Part of a small language model's weights.
Size: 7 heads of 64, 44.8M parameters.
Each number is 128 + 32 x the weight over its row's rms, rounded and kept within 0 to 255. Layers, rows and columns count from 0. Numbers have three digits each. The size before them is the row's rms in percent of the matrix's.

# layer 11 MLP down (transposed), 1472x448, rms 0.117, rows 706-747, columns 336-447
104:102119162168191115120105180124153060105164150139087136170142144078083180201103187158155150114143161093140151070101123140144141150207106080158189119108108137146236117159118147171120101126118120145109115086116123124105139086157122137151137112186164144162109128091165101101107103102122096055145132158162124129138131188142105126134103148098
099:116142077115146150158210147125084105190117113137180137119119112101135096150147111112064162148056110086130144148105059176086150152140166160100097114140115072116136103102115114123095083113140183015094193114224205051082161096133118189091097124174134164130118134179088133119123149179119112111152151119147099157142150110104149139124138160103
100:143123072145124080129105090118170127167125073101106105086153189143132181121118122105158148117153147111155084101151138140171150121142153090103038114102155157158090088136142146048179081101099092204116161126103090142083135111145157140098162067090130141152117150098144134132138150135143093143063132146188072131128185126121164168146135118144
097:100145103096085085191101086111150103110083136074112140112139134157111129204119147071091095143124127137197184058107130123141117119172083144091107109171118126101180159141148097047146129114142117148167189149137068149093136074149108091135143191113186165145163190129105158088073148150151114153063166126121110089161162187146117198148193126176
098:117154104200127095038065126093067145177108191126142138193115089141186137125132124100143133096116130142107154123134132176135124131128083101095178144133092106133123173138143129172095124083137152114158089118146124210171090161162054134120162171079092125105085168100113102179157092149112086123151140087120095175147087153064126051156164137216
099:140131073145100135075136193102095138102144145178137182171139134153143126150136220137173143110114103144182130157117099199151184076124090071114103115135115125122144128155097076128159152123101070101118085132145162133171130161129094102070143127139105104110067090094131132122131125173142115167049128100153111131139152104114191166148077131113
092:117146173150132105092120084131060123105144103141109137132157138104122136132114131145146061106157051125088122116159167138163143173169135150130171098118125108143135150182169169121060161134112209138114163132120153137176103113172141154148082194125149125150118173174120125105137143130179167103161172078158165130147056099095105113112144166122
100:107088152135089114118142115117112150144144116119107143052091138122120115095124183141069128096075117083183085166211108185141117075083138154116134134116112079129137132080112130106169099051158090157166127142140134101066117097095159126135132131128100131093217081165080144150143115163036167188150089141096121108159134125179112133118125112153
093:164132091157198192180116124112140125093159120146152194088100108171106146096145139125135136140091129120156120130199158126154120141160162118112119133136204081177171114093106107134099094123142068112169161092089166086154074199087105104083127087143110130093120173223139140096162117117153097058094091125132122128168090213162161111114094037174
099:087153129098106136064149146130142138166105151145156076099101107093095138125121148073111128117169170086123139162169183128141081127111158093059116083166114112169098094200106060142100164182098116255089144096129093140160150086083189116067110105139111103183185066071147082150154148078112116132113088111142124158133130150149111158058122115094
097:100101167138124123144107184117147101096170098138129164137152126117154098141184076189143139149139117140080103131139128161150135115083046134161114126170153134172140156134141095092142131102069060158168136153107135160136126050162176099147061150099092170094136113095176137135106114129107142087114112090114159181103126135126125108071115115162
101:170139126159116162107106151151083137173096138091108110126145147126174182171109124167117141111101114052101167163113096130116124144107083094115061142064101152154158155114092166088110078131084157151150149051130095102067146082089175123120097143137159129165142162091142112086114090125111126076126117102113080131147125079091083123153150064080
105:118115104136141138129178178121155167118099164143162099174075118119135097107145072087123115104136149100153030139093150132115127148150148128106127129189101129136102117148100154124100172158172199097160166125132170173174167164089080152124139150094064108104106154148058126088173074185135167097141123087078166148172115148088153176174138147140
098:087124109170125116101095099130129094062147159059096157137135124123133130178128137133113108104140094092125163095131096137103146139140176101143170110082075149098070162116143122148117223141160115050104043130121112151096104124102156191105146174180092094139091116127152148181089079157141132105117135114061135109082105099143147117177143211148
097:134169121120086055139121160119156097140068122090147141081187139129142100081116161132167135105117145018150140114117145125142131151185140151158094124161098088116148129126080164154120083075135144128152064125110142187154154093128100162134178108132151137162120131090116074099100112203104091143114124153196086176159144089112118106102066084134
098:134120120122125142171076100134157054059122107085094136084142095153098111106128125162133106103149175143126144126159055120169111137140164101184086114110158170212086112130162092144096194128155117069067130093146138123149153129120131050105122184035129135140134182091137179116082114141117141201085146142175126092137107065112120161136143162115
097:144154165152151152118135103159081146162112089138169121128130114101125135071132191107140061113155169101129139122124143135167106101152136086147122150172137171107135110096164092149111140143104091171112100170119171127080089074136061123153105114155103158092080135115105146162085134086113158048167189168151150122175108059120084096136152125118
091:192094131081140097086107080125102131151107032142167088064070149160110130145090100187113051144113147136088125109144124132107106130163168147137120147168125093129122076155127119119136139075145174142177113068125129148147147106091106109201090122098155131097128074108148138149095111099125117092154154115156086149150127127112193146172068126149
098:123173092083158133120132123120132158118152148140141147169158099124156118141111150195138142183093159141169128193112104091114122092117133130100118123117128124212161102133085153142158117122127122077160156152093117130089118157099148103133128109119111107165154118145103138194159134105141142142140133112130079109161200182123146126105118092138
101:135151173135143162141143154105152110107155103127182121187145134093153114121108152161224122120195133121112157162164138151132135059097146159137125111173112110132085088150072162173135211152148090104138108164116166084117142083117093111140138152085107109199163154112135116127120082092162114139160161128089160134143131084146110124149155185148
101:111192133129142229153067055141159120184178131117081165202169087162129107137168121174133147112145152109101135085127095187172190111093124138133168148114061131117106110196155083128137084104115154115149087216132133149085132163137125164168128091142158174126151160176141150103172138137086128156115139142116157150140166139078136128095135156102
094:128175144123136147165129136100120152161129118178159089159204141120131148096144081094117143142115186128164099163091138089135213131132109158128135183098153112189091138118104111190127119170111077141135119123144199121163119140099112125124120158136160103131129131109111172146116103128117101161116160167158105175054099095139138138135163184204
104:086119116094193109142151138151069070169080115146137135174148186115104129123149122149190096117126163119124158164123106117060095107150121157143137154115167203128186205121114048186112178074133118163149139086113179173130152127129133153112084157102117147115126156110125198159146090142090154118155116183121078100101187120098151152115116093107
103:080104131200129122069062108074132143083141120100131201191067079072136160116116130040144130129172124148165125151175143083106135076146166077187106135126143114141077142133137078107133121132124106143137073127153105087076136123168151119153102112106111136184131089124104158201106055203163134182160133140094095106108129074142081119135127115085
103:231109066189136173054150114132148132105077116122138155123158168146120111058128130137143139079131129148119148110178102097098134176142136100080088101138082121113116126146121125187146161176196145105108118159122143154153083127196095071168077134131103091134130135112160072114121153173136084084146082130103116199175110112152104088092175083127
098:116143092160144115114151163095114107132134154155157102170116099078091190138156128097140145135164098123179122099070106177068070140162120098148138113122113160136107114132147149118137190130092132204185101125114115089105099078165150126143078155127131077132122100076135144165174126145092115141097153116114125140140142140144082068104092140135
100:127114142125166172055098130132105136097135126134072070192107126135130155155173099130144180151125099110133132056062074095111148165086126129099159172092114071120095114103128114097098066109131183133122172059088145125127127123140169141084090203187176151131092136125196132098136138135125187112133169127132158107144167122108062099126116111122
102:129128094119100156106139138080137179140117168090142181164092124146120106106154196135135165081108113121126142111152060112161125117134117183170147098145105070111133121172147104178079101176132109178117094147132203161118148101069116124149120138141128158119107061170119138154118118132103137161173141162180172087128180128082116195162123219129
100:101094089105116104141117152147155165163134191194134131162104146159170168131151121171101136146096109200121153139218161150181100118177081106161062181059118081144125113144194154166172158141121163193216117118102121147075118128129075107158119132123154218153039138141118108157137119090103095163156112121131103118200129174112115115083147107159
089:132101127187086143107108117142160170102086143102157117127145062085148182153216155108094136153109111121136081143149125157135106159121131110126105090122180139093151070181110145069124148153149145147157102171109115091149106149135157158173102180166119130172209143083109101140111103153103138104149081170075129130114164159124127159157114148167
096:149090122144142159083143139166088154131136088210141125196108150097161113128145118149090147105119158104133136164132094187137145111089059139146140066116059104123100088105177120137085061068150176137083136133117136146122049115090115109198223139158153172133058122115094072129076180161152134128155111112097127112110166100175151088116146118127
103:174163164081152062155097167102134220171154091173189129200146164137142129103097103113123108117114107151145088143114128142135137112126087134120105150091150147148108086178144126100125137146108156028161132118102178149121157140103086129128178151137158146140174121122128128093124068129141123153163112095130161119081163149068156100145180164144
101:089081114155183173130144125105156126116113135128161138068133110152117055146148112073107165158120132102134111151113116146140255176091146105161124123102133092141105130116081179182170212139150110089152160105106169094147148126088100114140041114111179156155117095144113154144198135168174069136097176135055133173148130137132119098159166183135
093:100087138168153123170172130115170120072181182132138080079119159102089198187136186126137072106127153148126100112118086109054152100148142138152125096153118117131065131119179142110076146096107180150119108160123092161156089108102048062081115153116087011109159108207104106128074139097150164134110107142138085113200100169148116189128108131097
101:119199134143164075162139120111076143081141172094131133157151169123131127109186125172129166182130062138157089036167136117045140201177055106151093076111182070108179096177150115133154128090200125141150148113079163122121114073116142113147104182120138102165118169078169137138098159099163065165088139104140132147190106093160057104133107127131
095:170146071136187143163085106143164125130085129149114111153120121100051137104116175143112194116135108147115124112169125167160105092101085133141147128111124092117107175106147136095044122172149169102167112168077140125105138124167125170096154168151129098132096122070126065156118172115100146143097138140144101139097178206150126140121182100135
098:172087111129135199168126120102139161121157103099165141150084131101156189112099131111131135087070109156093138100116151129120103104153081151203137102101146087105116095136181118124140048127112112041138150131158102169122116120088168135106141117157122093124141091137138119178120157110124148134105191137142093120148090169097081129118092082134
102:106165100121151140141115156168074091131067106120159095138144117131130135127175092145083113123136157192161111108119096158058111159136137093091120132118156143138184119189178137145068076149121131108124140150155126082164099171105113103109134149188150129120080089107120136110122158173123131120091121147178138137152105177092060126119137171116
099:069119133121117132119127116131075107159160067130123073105117136142104136126077124139167130104135140089167174172187042088142174134164127096090110127147163137139170107194077076081124124095136097122110106122121147096117127138104174118125094081146145114160121144121147102103153056182120168119084113064075069083125162139107093114171133116067
094:114104121157061177156108101097101202145098160131116098101150101117128161128141123143169179075092147089113085150145133149134120107099112098093122135084164113121140126135085078146110124097177116208181136079152154079113074128135140087105103140129143120062100136160127091086149212155113155161103089215131113076137130122101132122136102154140
095:092129148153075061087167089151181114112129181116156092127159170095137124124087147152097101122138185121115146187158124169149095087110188147103079135143134161095135093145170134145140155183135157122129130146113136179160128066099128161117132089104106017106086121100157067118118100194128124163154109134183169120125140156113106122113079114152
104:176153114113165132098083093123155112190080117168093077121103115105116099155079136098098132114133125145085115133064077151143108092108106149130067133108170121064114121133151179157145136147138135173188185092140120107205162190127127045199110119119118142132133067158162126104116161076143159113144101088142166125130077112100121140118197136142
# layer 11 MLP gate, 1472x448, rms 0.128, rows 707-748, columns 336-447
099:147096113173135123062150072122192152104098183180141137109184120136154108164116090164110142097124126107089095151092092138052121134184086158057141087073096140121166178136163203168152135157133187118157115125133111141173108126148163116132140121167117151141120153077124105127126168165137104122105135125125140112163151108062107128176146041153
102:079122121070113130107050114113131113084083144178117169138117124137126152090112122169096166091168116180101126138167152146141103122147114138113120126146138183119126051093157080139100153125076165142112132159117124090122107070120140143203104072146116126149134134185116067116115113089121108166128142155113192115152146096132117120153093133112
096:166124123168110147123117143132108157058139127126130165068131112171077119104176101122137075110157162111158107081123163160134151107136182127093148048100159117148128177103096098099119146050149065119114115157084169114103137092132176078205093155091142142097106145108164064118092144124151105147139126185121156124111079137171107136154186155115
098:132173067140093098126168127084079142159150117091149139104116116173129126120154087136126085076100170167120222088167105146127079137104161077107133154166111105114108148126120140086096106182166157092179113108092135142115087194154148151121077155109089126127148118097093175146114153153102168098168076128078148134152150142132149105204159136208
095:097121156157123114188096163140123091120157063129107128120161097152124119141130139125162122093116172115072150136126163086128140142160103101085156111105090144179150186173131157196163131120152173119175077130127112167142018146178200100150157140117106142096138160139149119134165153133099179100108152192143098142158135105132129126133162125156
095:115114147169159137120085120060068099115137138137128177179122108114116097090142154149084151101108147165170146090168126124131147164129102095064135102129163097152120148104182150135110124165140172153083096181098146121128103146158174119140131081077135158164097117170169148104157102111124092172101157121151085105100165085132108129079101132118
103:172096130088103141137118057116100143187113079127149157129067173156149216141069050160193134157107098144180127131142185134094123152114182142116150081186152093118089142082175200177109098126128153132131158137153118144079136121102148157126236139103182094139114123144130079119093174132095136164102076038084107184134054147103118093132174145116
097:129033125151136174090122123142130145181145146105157105104179118086129179057103064164109148111089150150112162084154143113119174145102079148086154141117157114149103134154136188175126160139100167099141136116172120093098080151109073102094163108054151142044138152151142120147120152129131117103063125115116107145105129123119119200166101175158
102:137175121162148164153141209094158132147135085103137167142103130100115135148121115095179143142146150144169115108101094085131114103116093110146149161102090096147151167103107105115091160149145124134123182136149141136118109162182144124087154154101106089112115146091118175129197076110150122118113093139178203127124162182092099082136144121124
093:150137085138134105095131087142146066139130111126155181108179139102089098074128091155141114136127137105110124099131159181095153089147152097193134181154121145151108127193092148125125102172157130115070188082109152103117163191145068116136130089122117105118142118124159110134155106151136108071136155171143201076129143086182141120102132131140
101:118130100174102147110137090104093145102157127134143047083105136170081091177159103204150142103076148100146142095154176169116102092122134114133175041121198116145097084124122128093140151145070159149121142121109157118082106089177138103135120146055062155094179095149132126106166130202143141089140059158108090118128117105174114152132149135150
102:072149134089060163122080066092148117103155157116142114107147172174101149124124126113175160146078140131159152129115099135129112107149113101198167160101177106171156138121110130169177105166074134114136100119134148114111127097106153149145133112183124121095090174127139192092106146151137110135184070104159131186132088113159110102103167147167
098:128206102089078132107128167141058107133148134145174139164137165133095115114085170124205175163117101140096074187122090057160119106125112105121137166178185129130172127101093122151139167107114115073152075148182127147098108125104054090151136138085127108091155105080125136108156127127189099167127083159128111127146091090143139127128187149137
097:127143142084121152117095115122161072092165159070169154150169132118132090122207116118129125096102083135107145041142107154061054117132141109104134157110153144077148110107211115128083083193084118134120146147152143144097174087113140059154136152125135111162120097159111130108149121153124168138091162113151163219198116153108128087127166135131
102:156157158171127159169137138095084181118170131077164142110134118183136165103159146153145137183117122142172166116100124062116117102102116146126145086117160079111141082094152164174078116168140171111078095080140112101144111157118114115109131175197120096147140162135108136154138080068146151073026067101141094128134092106097084153151069164178
103:107083139114131140135147179079170089143104126061125109122147160174134111131107153178098063145142123154119128172112149107115150111150123140126093110189141116169132099167134097175128170146101081151106150080181137152127090163113085165044134114107167096106221163168125150107120121167168104146091137070165106142123177169111104081139177129093
085:133139149089183131116148107109096171180091121145127121088093165091140145183096135161155079093105116117082145103125155120121084155133147123126159142120163086075191063133065122117074195091101111185154131093070160122123099086135180157113112115153163106133143105085121114141173140069159117137205184171112083126166159104134131087170111082099
100:154121086143103123160101084082167133063089084106079114124102125155130148140139114158145138162107139112158145089171172175154164129116121091153115175093166127101152081043069123152108103116082152103143090136124104103124125103133126157142160139191220184138173098123126098080142157189143165129174107134140163137095082123138145155068110139141
096:132197131094110176132135131173119099194164108166154133117108149142127132152123132077164127073154181178067153095101148144167081122105119167142127085150087140100136112112124116174136111114092141129144113083102172162160104097128173125121111185195112130138129122075164098160172176134109133101114093067149158136190117108093127076058207120139
101:155120144141139207095124129139175132100155148121072119082084106091127141077135107130155100145131195142181126110180115088160147125077120112135130132187102123112133158106078194086140113142145198173116186124129112188143150143138138114080160152154119064054107164157155146114158164167174159082148084133126153146122079160207139151204127076094
094:104117078109096151163188175107134157123086154089119127104125094101111095150175128128139202129142128099104107135118131145117118133110099136079153202132149150156144198158181125155139128150106159143167104130141206092141118042157044110174136070138188114079147105143145183149141148130124134100159150135182142101115052155144145085152116147113
099:137124097123143126205072115102132129099125148108137091179130111113121127165184120187160094161110182075157127128155130111150121138144080081141149140125142154122149176153152096066139090158134151088120119091072137081089134125017115122123069191129158128115090116145145139102198110092183111092090088105175156142137095093125157138111183180156
103:147151126101154112126147146107092163154118116097068172142111223088128120113142146114139134128078122104106152116139146116092148124169096135084131150122128141189050161139142175183176102074086104136162087094119113154104160118098057166096110125099118135124114153133187130138147063163126109134106112091105157121065055152163107112138130057108
102:130142144146150169143162186116156092136175100166167082062123078108102087137164075179128172094118067136169099120142082142130128101148083139093183102118045109122107143134157149133141121113150155124086193151178095151083134130146093122119101115126100158081107131124154133100118125126154141133128142141172103163162131171111086146107129105174
099:141148071135089149125106118143119159186140166104124081096101147137184125095075131051201102111137123167137109151134126045116084138136106118147113188119164121127102139155156101106122117182118176180180142083130057163130141067128117086110141163110157135101115103129142113172096169106188108127102113139157101143131182120158159096125099130134
100:162189118101081091150136136173136113152119117124127144186142181111155133069162145130092127144141154163157146111110075068109169111111056114109199130110159149034120086123111070144113161127113132101119123121164168134124129099097202109164098134117155183126137171161150095116094129061137127141184122077149116118129131125079088107104183136122
094:094191066103107181177122154105131076194168132129155117102142112108143151144106120114141157087159059150123106080109115152161172095151153140105155133139104087149142145138195082141182145082121143130110143105178137132103111147122122147132148143129124075162126093130097138124157152136140174164181144165145127061106171120138115113159178132118
096:102079157133146076062153126150097101107144114199102113182153121098123185140162076139124167136101075098142116110148182139115120110110124216099155135112080062140108112152113122100090153139145106141155127154120112127151133140197113187191110140080168112098145165112121141130132142104116148137139109103129142111142154130100113140168131117075
090:146145103118092098100129116077116143144149140147150124096105159170123157154150107121127147143093077098077130107118077117151101085112106107183163064146150143122080132086098148129133112122103112209075144212161115100106064117199133185158150133038126145111112096078100116109148119162054130105159115124028077111208114131151127119158137173116
099:107158134123149200105159106170203079144178085145137101173150175135104143140169156090089085105125128154099117122111135126048159150109116134195165142137140150104127160094152130180150104143145151162111129155135152099145039138119093132187113124127114105157141148109114090138135086145133123157175089117192103100110119133111128151175116137108
103:117133138108107140090150109177137113158125135119094153136125141137097136154132094161165125174097121142153143111167107113138131065178134067165148142135157110171153114122179163126156145097130165131120105126104148175115090106173091116135180101116102100116108092093130194132132059160147133196132107183132174115170148146157121134116123174113
101:177078166095084131104125107104151138159107113072115182159125159117091115147107141167133110173142089162189139131105168111120095114150160127072113113125138129125238147122072174139120141193196115135067069094121133130134105113123061113165176104126090205063057117103123099111133144143149103142089081100107139127137174105112106138154151132090
099:143138149156146087118119148085131165142148079160097135106130111166147170182097096114123128148150103091115140131178126086113139088113104088111037114044120126143160168143106146128131155168151155112130102179126142076105092104185165160134109176124146134138115148134065145130149165101144087141097113165098097160122103121137140148218145134144
101:099127120125139159139072105088146137149089076154122076090161110078169088155153121058155145136151142063137142163139103162075143099181119162035108204142126085067129113096112127126158110109072125174149120096169137136112106149127064144096114123131137163152177106118121128129117157129119132149131165120150127117070122092142125169131162122168
098:076118079157074153133130161155110130097135168118153149103098145146155152129159157116180157146207084139164188166114115190112114105086129113128082169126087167099144162116104059184127179082141191141142133111119080107145106099178106116146143072112135125155158152147138172139141122185133067126136167148105158133173156145150184126118074113141
103:085114160106170163093071087144144125113121122122147104087088121180145080130071116150101174119136127063090148116110116090162117144163160133122134133144103123156198195160106167114124140133138123174107173130197169141101188121114097174079159107151132129058190131107058184101186107136188116113119067065120177168113186120132115183119119130134
104:126135141170108134140140128116089142198132135114101116084153162124161126100093128202117071141056127147154119174115107154098145154127103177106105136159072148167154066126127148169076160129117104177139136164084156130171129165141089093117094141052129166066119123118128097060188124125116122140132082178141155118140105125065126116162119105106
100:131122080143127128137147138128178082061199111147116152171135120134061133174113085117100109207122148117122174109076130118119212129151114113094191132158117176180101135131121156148154168143149133130144074104155186126055052118157100065192093144156119169120109156177177112210103118163085140130068142086139160096079144126121120134169177154139
100:157136204108062039170141134122141097120123092139192107096131149148122141128145141122146156132149090168161140126114134099142115169114096096174126084138133147145061087127111133085135132098173099124149160124167132136167127146064164142118106108137109117100160175108117109143157115107172108120116134125120127139124099115114105214148124067123
099:063148127088135179124151195151108119144168164137129119169122154146150097141153097081079140134138076118109125081106138100114169153164139129128114091114169176094127156144153195172087193105126072083063130130134103103109095132104143125120123156101139097123091147152119159129116187142116131149114093149097104084121138150137182058171174172123
115:162082152140104077133078114156126126080115079084106153112137119094124176067088146125120028106160052184112170124069144129077154107169120121158130113191152163146171171161087144149125148145122118144144121097105148123172112078137079110159084145163122126088086093153126126128112080156088179180141133138114180132174051160095156141132112133150
094:094108173127158162147124115088122154120110145151147114166191122139104138174142108117100147123183094159110064100135147071203144146096131177121112116148145094155159110154080125117151150154094127111156164157111167129126122112184144124119117143159149134130095188163083101119153158131110135101142099086166117145168079107118156117105118139132
# layer 11 MLP up, 1472x448, rms 0.133, rows 707-747, columns 336-447
093:123105120123116164101118073063134132106108119095146138122055161145101115124104161190085145114187160157145087086134142113113134132144092128122138078133154083114108154096170123120148129122109149088124126171166100128083087090166135148109139121114138157156214164102170092116113098168119128100101133110103134103147136170065109106121120146154
099:153131119121155115139114174143140103094141125179111114172144135120144133071095088114120086143145122110099084151114168130118102107077102119130113097105160088094162063114152136151131103156153086142139113095118132183122108074143084133179144091161091050078137142165148160136161051093098102166166126091114162188077164094157113114108184116089
100:078146135128136133125154144086144193134160170145079197129106084176070154132189082119145116106097096117126113106156132099100131091104145052091100101164107138145080160083182099097147079125106085144125161145105092100073112135141167177153169107107054085125146137097179121136109039112058138115149119155124174125096143165172106126146166156157
096:064089116185161161152075089191085149161180148115150162072105103132154129092131143110134077067094120114131129138124137111116152121093112125158134094150168112129121103143195147093130132177133114147087147160153105125105102125101179189138133128086082121146132144115176099168143052128153175154118096130110145070111126139165139141077165122150
100:106126138109167160107161141096164162132082151116093122145182109083211097175125159103134157194099099053081147050145216083101132132126089130088055112163127108133146099103084073123126136132104164131100158116183116139083129111149170158143143058128150133176074066173148113122155134137147153133113088082127118168107122118170165119110111150111
089:068064121145197132131162132151137127101115124126169086154129135133167053126116068236084114152160150163132110118135162117156110196124096154106088188120115123113148097139112098135144142179184157132128052169103150127133118171164125074085125120149130144164086143142086165060132131053155101110149068148147123119186098182125118099176123146124
098:137120108104130179104070163159206146140167098119078124127226083162113116138133088171127147155112142081153110102124049142148116158129131106110131037139121102084115121125171119152114087164170096087099098114161151078177116158096074162146107177073102179127119117122173218124142118177081132156123141075108122168153130138134080117079105106193
092:161081112148147093155078047138113150102171121119101088111159179161118116153143126182133109194139084126167123187151095080119125151120125131083081089119113137140131089159121136158155126150094071160128121126155151179168108106123079151186098104146104110140120144066141092122100096137149167157110159123150098152094104157126093077205120178125
099:122090089120164141143108117139095118119151145090130148189107157130119122094149143078119114142116094166107143116141183151071089119101149150099084107141120091135055116186180094110153124126117143199160114123122088113119126131175120115118121104138152123199161103065145110196051106095130101203141171142106125149155166147095121153123098154159
094:176105121144078054146128164115147173105136092177110096092123147104152156126129165160120127133144097116142159114160160123139094137116132212072112149161174136143159126114158152123120150151135066094138131107117155090120125125160121112106171121123158104125124229154159149101099116100139128133227145103138114166113129196111070158102080151178
102:106127165162180164120115130152068124159165073110178121050134064161166117043108155071155136107202135156092109120065170086118210120156104143126165118094138105135116156151097104075082120151126083138125109139114139145117063070187120116120164129131196109104111126119183105149126147113111163155160106110157111062163088138106169162127130099140
108:145090135154129123130140122172132165159134118148101069102135137173088136108082130133130121112148112187134113106093157129112082136184144116149060102199128116084094144109101070120111100116122136121113128115123079056152189094086068165133108141135122108146107149132138162123134173100110130140181084140054172167127100114161144103127155133157
094:185132114127133136148082134127147132188170167132107148154105149107144106095143174149145106128107121132162131186113078097179149109093135095184083125081133113071158140136120151146102175124138107136172066137154112153135112131121132083122143116079058124184064133107138148080127121063122129117164150120132126073164167077137120167109062103136
095:182108139130141165130136098114125119130193131186124084107147206099126165138105111107140117120134160115182091130129137159082103074099153151120129126116107112141084147158130094135178092143122073155148094091130133107097132148110119107122101111180133061075140147207068129152114188141130119088178100125109129166044161148166099183188116106141
101:138128109172120093082137189137134104178025019090152072128152151064071194130146094193071138103152123133151136135145155163141082066137123107129110120155096180117127201191105198136184118117136066148170170086139121149121092119114129135170094080133147112083103122163109155126130139128111195151143161090123148123133129109165172122074112124160
100:156145138165174148135151099121136169139117125176100124140132120106057128144127128151122151159159124125139149127133094094144099093110156129116127140107091154069097135139177103094134137137138151163171116166098133101135208078127159109173124107160120122174113136111121096062162134105146128177158134131162140034104121082111130135129089056105
091:097102110126090136143110141129131101144175177129139174192165121089087093148143174123223102061132141163151142120115155141142106123133160166102156144128074163123132153163227138113119088204085109123142138129104123146159135111133137126068094116093167097132139131151137095118120134132089079101124101123115149054115129062081124096100136067161
100:157199135129122065124130137094065093131201137121189078122158130098075110115140108101165069163106175156112150163094138130130087121130130189112109103140130096114155087086119097136090120134094128199059101147175117125134133106129142123152109145143069067160156085179133176136098153114155103118078119128155120158136150086131084113128114087149
100:105087157134106119096141124159111087140121145053127122137121148118110109100159086130160144112104132061148157197161147135134099125103132130153119126068100142167016103109056146138120157168141087157131100146164159122064136089175158079133210134153184148129129153144115143144105076154201149111050172126157136145133154133141141155116125116138
099:120131132107097142117125109150105149124105067090120141115132099124104118118133094159200162142124155083144188146121117078161116134142150098153107090146124115183161110085108114071132134159132171144162105159114149116152076154097191108145100217136139103171099136113138126122064135178131132148158132100136137114135217130121189143196142111138
096:170121183121114190104141104040130130112118102152126095088140066138140149060085121108046151073136140133121104161117147187130104129097099135181097131162152162050164096132123117125047104131116171080193112085100102186140199141137089074148138146152081140130108091151114158145142126207147118133065167159120153152106106123174141081131117090144
100:139155114209157122080139152144145042076099141155140114118158117149107146127114093107137159130113136176131164149157168162111160133113139126138175105092147133164152122134168155117160149085127097109109122102120178161031159111129149216107083090073063106087127109132100140103143106097128161161117091145142092112150091150154122111146105106121
103:114116153172167147186088140141119112128129152112136139096170134090157129147168162096103168130123156139131132157149149096113091108067138120134098128089085107164149167161160142083147149056181081172100104120137134154091118113147195117128135107093161153128076160053120159133139121154065157123205132159126110097125123123166131176122114170115
106:124113081170092167151076137123114087078149109100153115072161185130077138131147151164123145103079122083094144173138186196175172114196115184096094134107116130137092104148104151112146172108105114111095128121131173130138161163129148093106174136166154097111135115176052213099131063086115138209153121203112078072135110108133121133126122154160
101:150207104094103157089101188172147116111126048091063095102163199078174078181148154102144163151134125112103132134073135103065146128158126071172113118106126119172115051114157147102081135128127166175200133140164122140098129111092108076157111106110123044109129149116167072189082139073127079121081122171105101131130128146176109116142109120148
100:152115142114084123099118145171129147153104113146112080130100125128148126105147197124137122097135117134169186149062076097097137056086041109056130068092183139114141108157141127178140121073083157090122196104145087120103127108154152120112152146148152121087031148121135126087079158065100191150115134112115138176145130114077076165130177100087
097:116101109158136126179117099150149160082167104156100141090153138076159121103140099116080126118078106136215099115129126121119164121154116142174129147124114119144129149180148143085064139098162140143135106152179092068144122121147167094098157124123056164054157135120114126127164113174147140120193075151123163092128212152097158088127063131158
096:164112117136193156148174122119075086095147099188125065109085070160150167108181148111138125142112154099124136150135132094166122155134132145075181109163097186100133201106124110112152149155171036117066144142144123084150095134102172109151121145143149080163112129140150125157205142128081117102149089144163114177119141036127133158107123104101
089:167157187086097123190116173133152158150099157125110142182098094171157152152136118113173191129073080150094099115078098083109134142109094166081134150127091128137117123083142206097082161116085160129137162095125105162141162096145096187102205149134081217158141130145152138120112124143137121171129100169056144095152098101105111164113161106101
096:128117087085131174091141158140106177092131141124159148150169141081154120179136085109136161120048159117143146094069155099114149112161104106152161135122134132136121107153124066085140074130086159134061166174150107124093106165161105045117143156091139119114156121076124146064110148123151139174125117145121109102140141150147179088110140155144
108:155120139148084180097122117117120080166096109143119072137089159095091074092124097184167120127203089126133159142135156106126134149140139167147120146130137135156120109163102146162167156066154198112105127116152145130105153091096125068138172171139135116114153075073147138197116102097139146084132213122157082109144094157159105113143085141073
099:103169114198094141162078049135211139152115116196100169083153121128153135117098144106127155117157132142130146185094125124143139102082124180152123121077129106182162176174115110063140114149101159164096131107118104144100190134143166124087154134093130171127128132125123092133131140133123124140128126148142121134121139140083156104142181128121
095:168141096135075080161120137110135143162086152125079105141092109159104130121118094144120152108100111138150123190085083133115076146088130108176112128171126147126167089124060071124165136121162111147107109104140117113125129154105086146127088099114222072128118137162116118111144203125086142067081138143119160132166159133113170116084145175167
100:182134114087149120127205120108115136119167124209110080137123147140164135108135122139073104102146129145128102081098127121086173074126160147093158060139159110183103085135178102156094145118198132096104125150111159100132166081158139113156139121080119061170097165145116124128100119097079099063190140180148169064170160060148137152147072134123
093:186134107114149095143096068113144134101118130053114111089133123109122151152077084106119130183111131097130143153145130088155144115105139180103184128116141128147134099147105124089121089165133134152194144129170112178099116076156175115142119170157054085162117107164069130182112170087100096162104079098122171184088122136182080088119167153160
101:133116161102153103123122130100095135162093123099170097167101180154148170187178102156087166163115146050136160134127095144077156155164145098180162127114199112120104149123180135116078127137125133170152184136157066091088182137086106133164109147155152128128098130078147117172122130145109191093107117149123128093093095080111105189163055137087
106:193121126100152096124131156147123178136125166125166107150146119078111076130192163104108098146124096148121129142140163090118148156136170115135119122201186212100152158138147109104102126154129122109105139150106145175105178156070105220190147101109105115109099104090097132149129064144115137086058121117182143145086118118145101101207106150160
099:091168100138155154172177129062128128079185122099127186072183096110149161193170093074154173101159132124121150163158111155125210142117115138059107146083109113089152164166145117171157106111095141131133147110109116079175082169120161137072160153113142114134146169174074121136084067138140071130108135138115148157117098129162141118108142126107
098:112079095146104127084103129170142162134150106193117099176146134149135079105076138141123085130117132158121132155144101204130162093135166032085168142108119110184130065150141121120135083142181156102101171200128071094186134127158126180172072139126037186133099115176053118053076146157129159111084141092087092098172024095161128145133106156126
092:086139146168095112109168143171148069062083147119159139056164142191126111155131145070096112120100112070149139139145139089135099097144155153154148113095129142130134102105150162115113137073159122129127117073066094121188156133165114126104083176130112042097099085130171156147124110163155155109132123155112118161116132143133184127195143082141
119:166118103162132100148101087094146124141116070173095144107079127131139156104117148134113111113153104113104130111095199153136076151143195144142155137149150156152126113101109159139128116136126109022132106122147114150173176126102074110134111166128108130095092139137130074145069098113075143094129132103115172148138102073102163160076110142163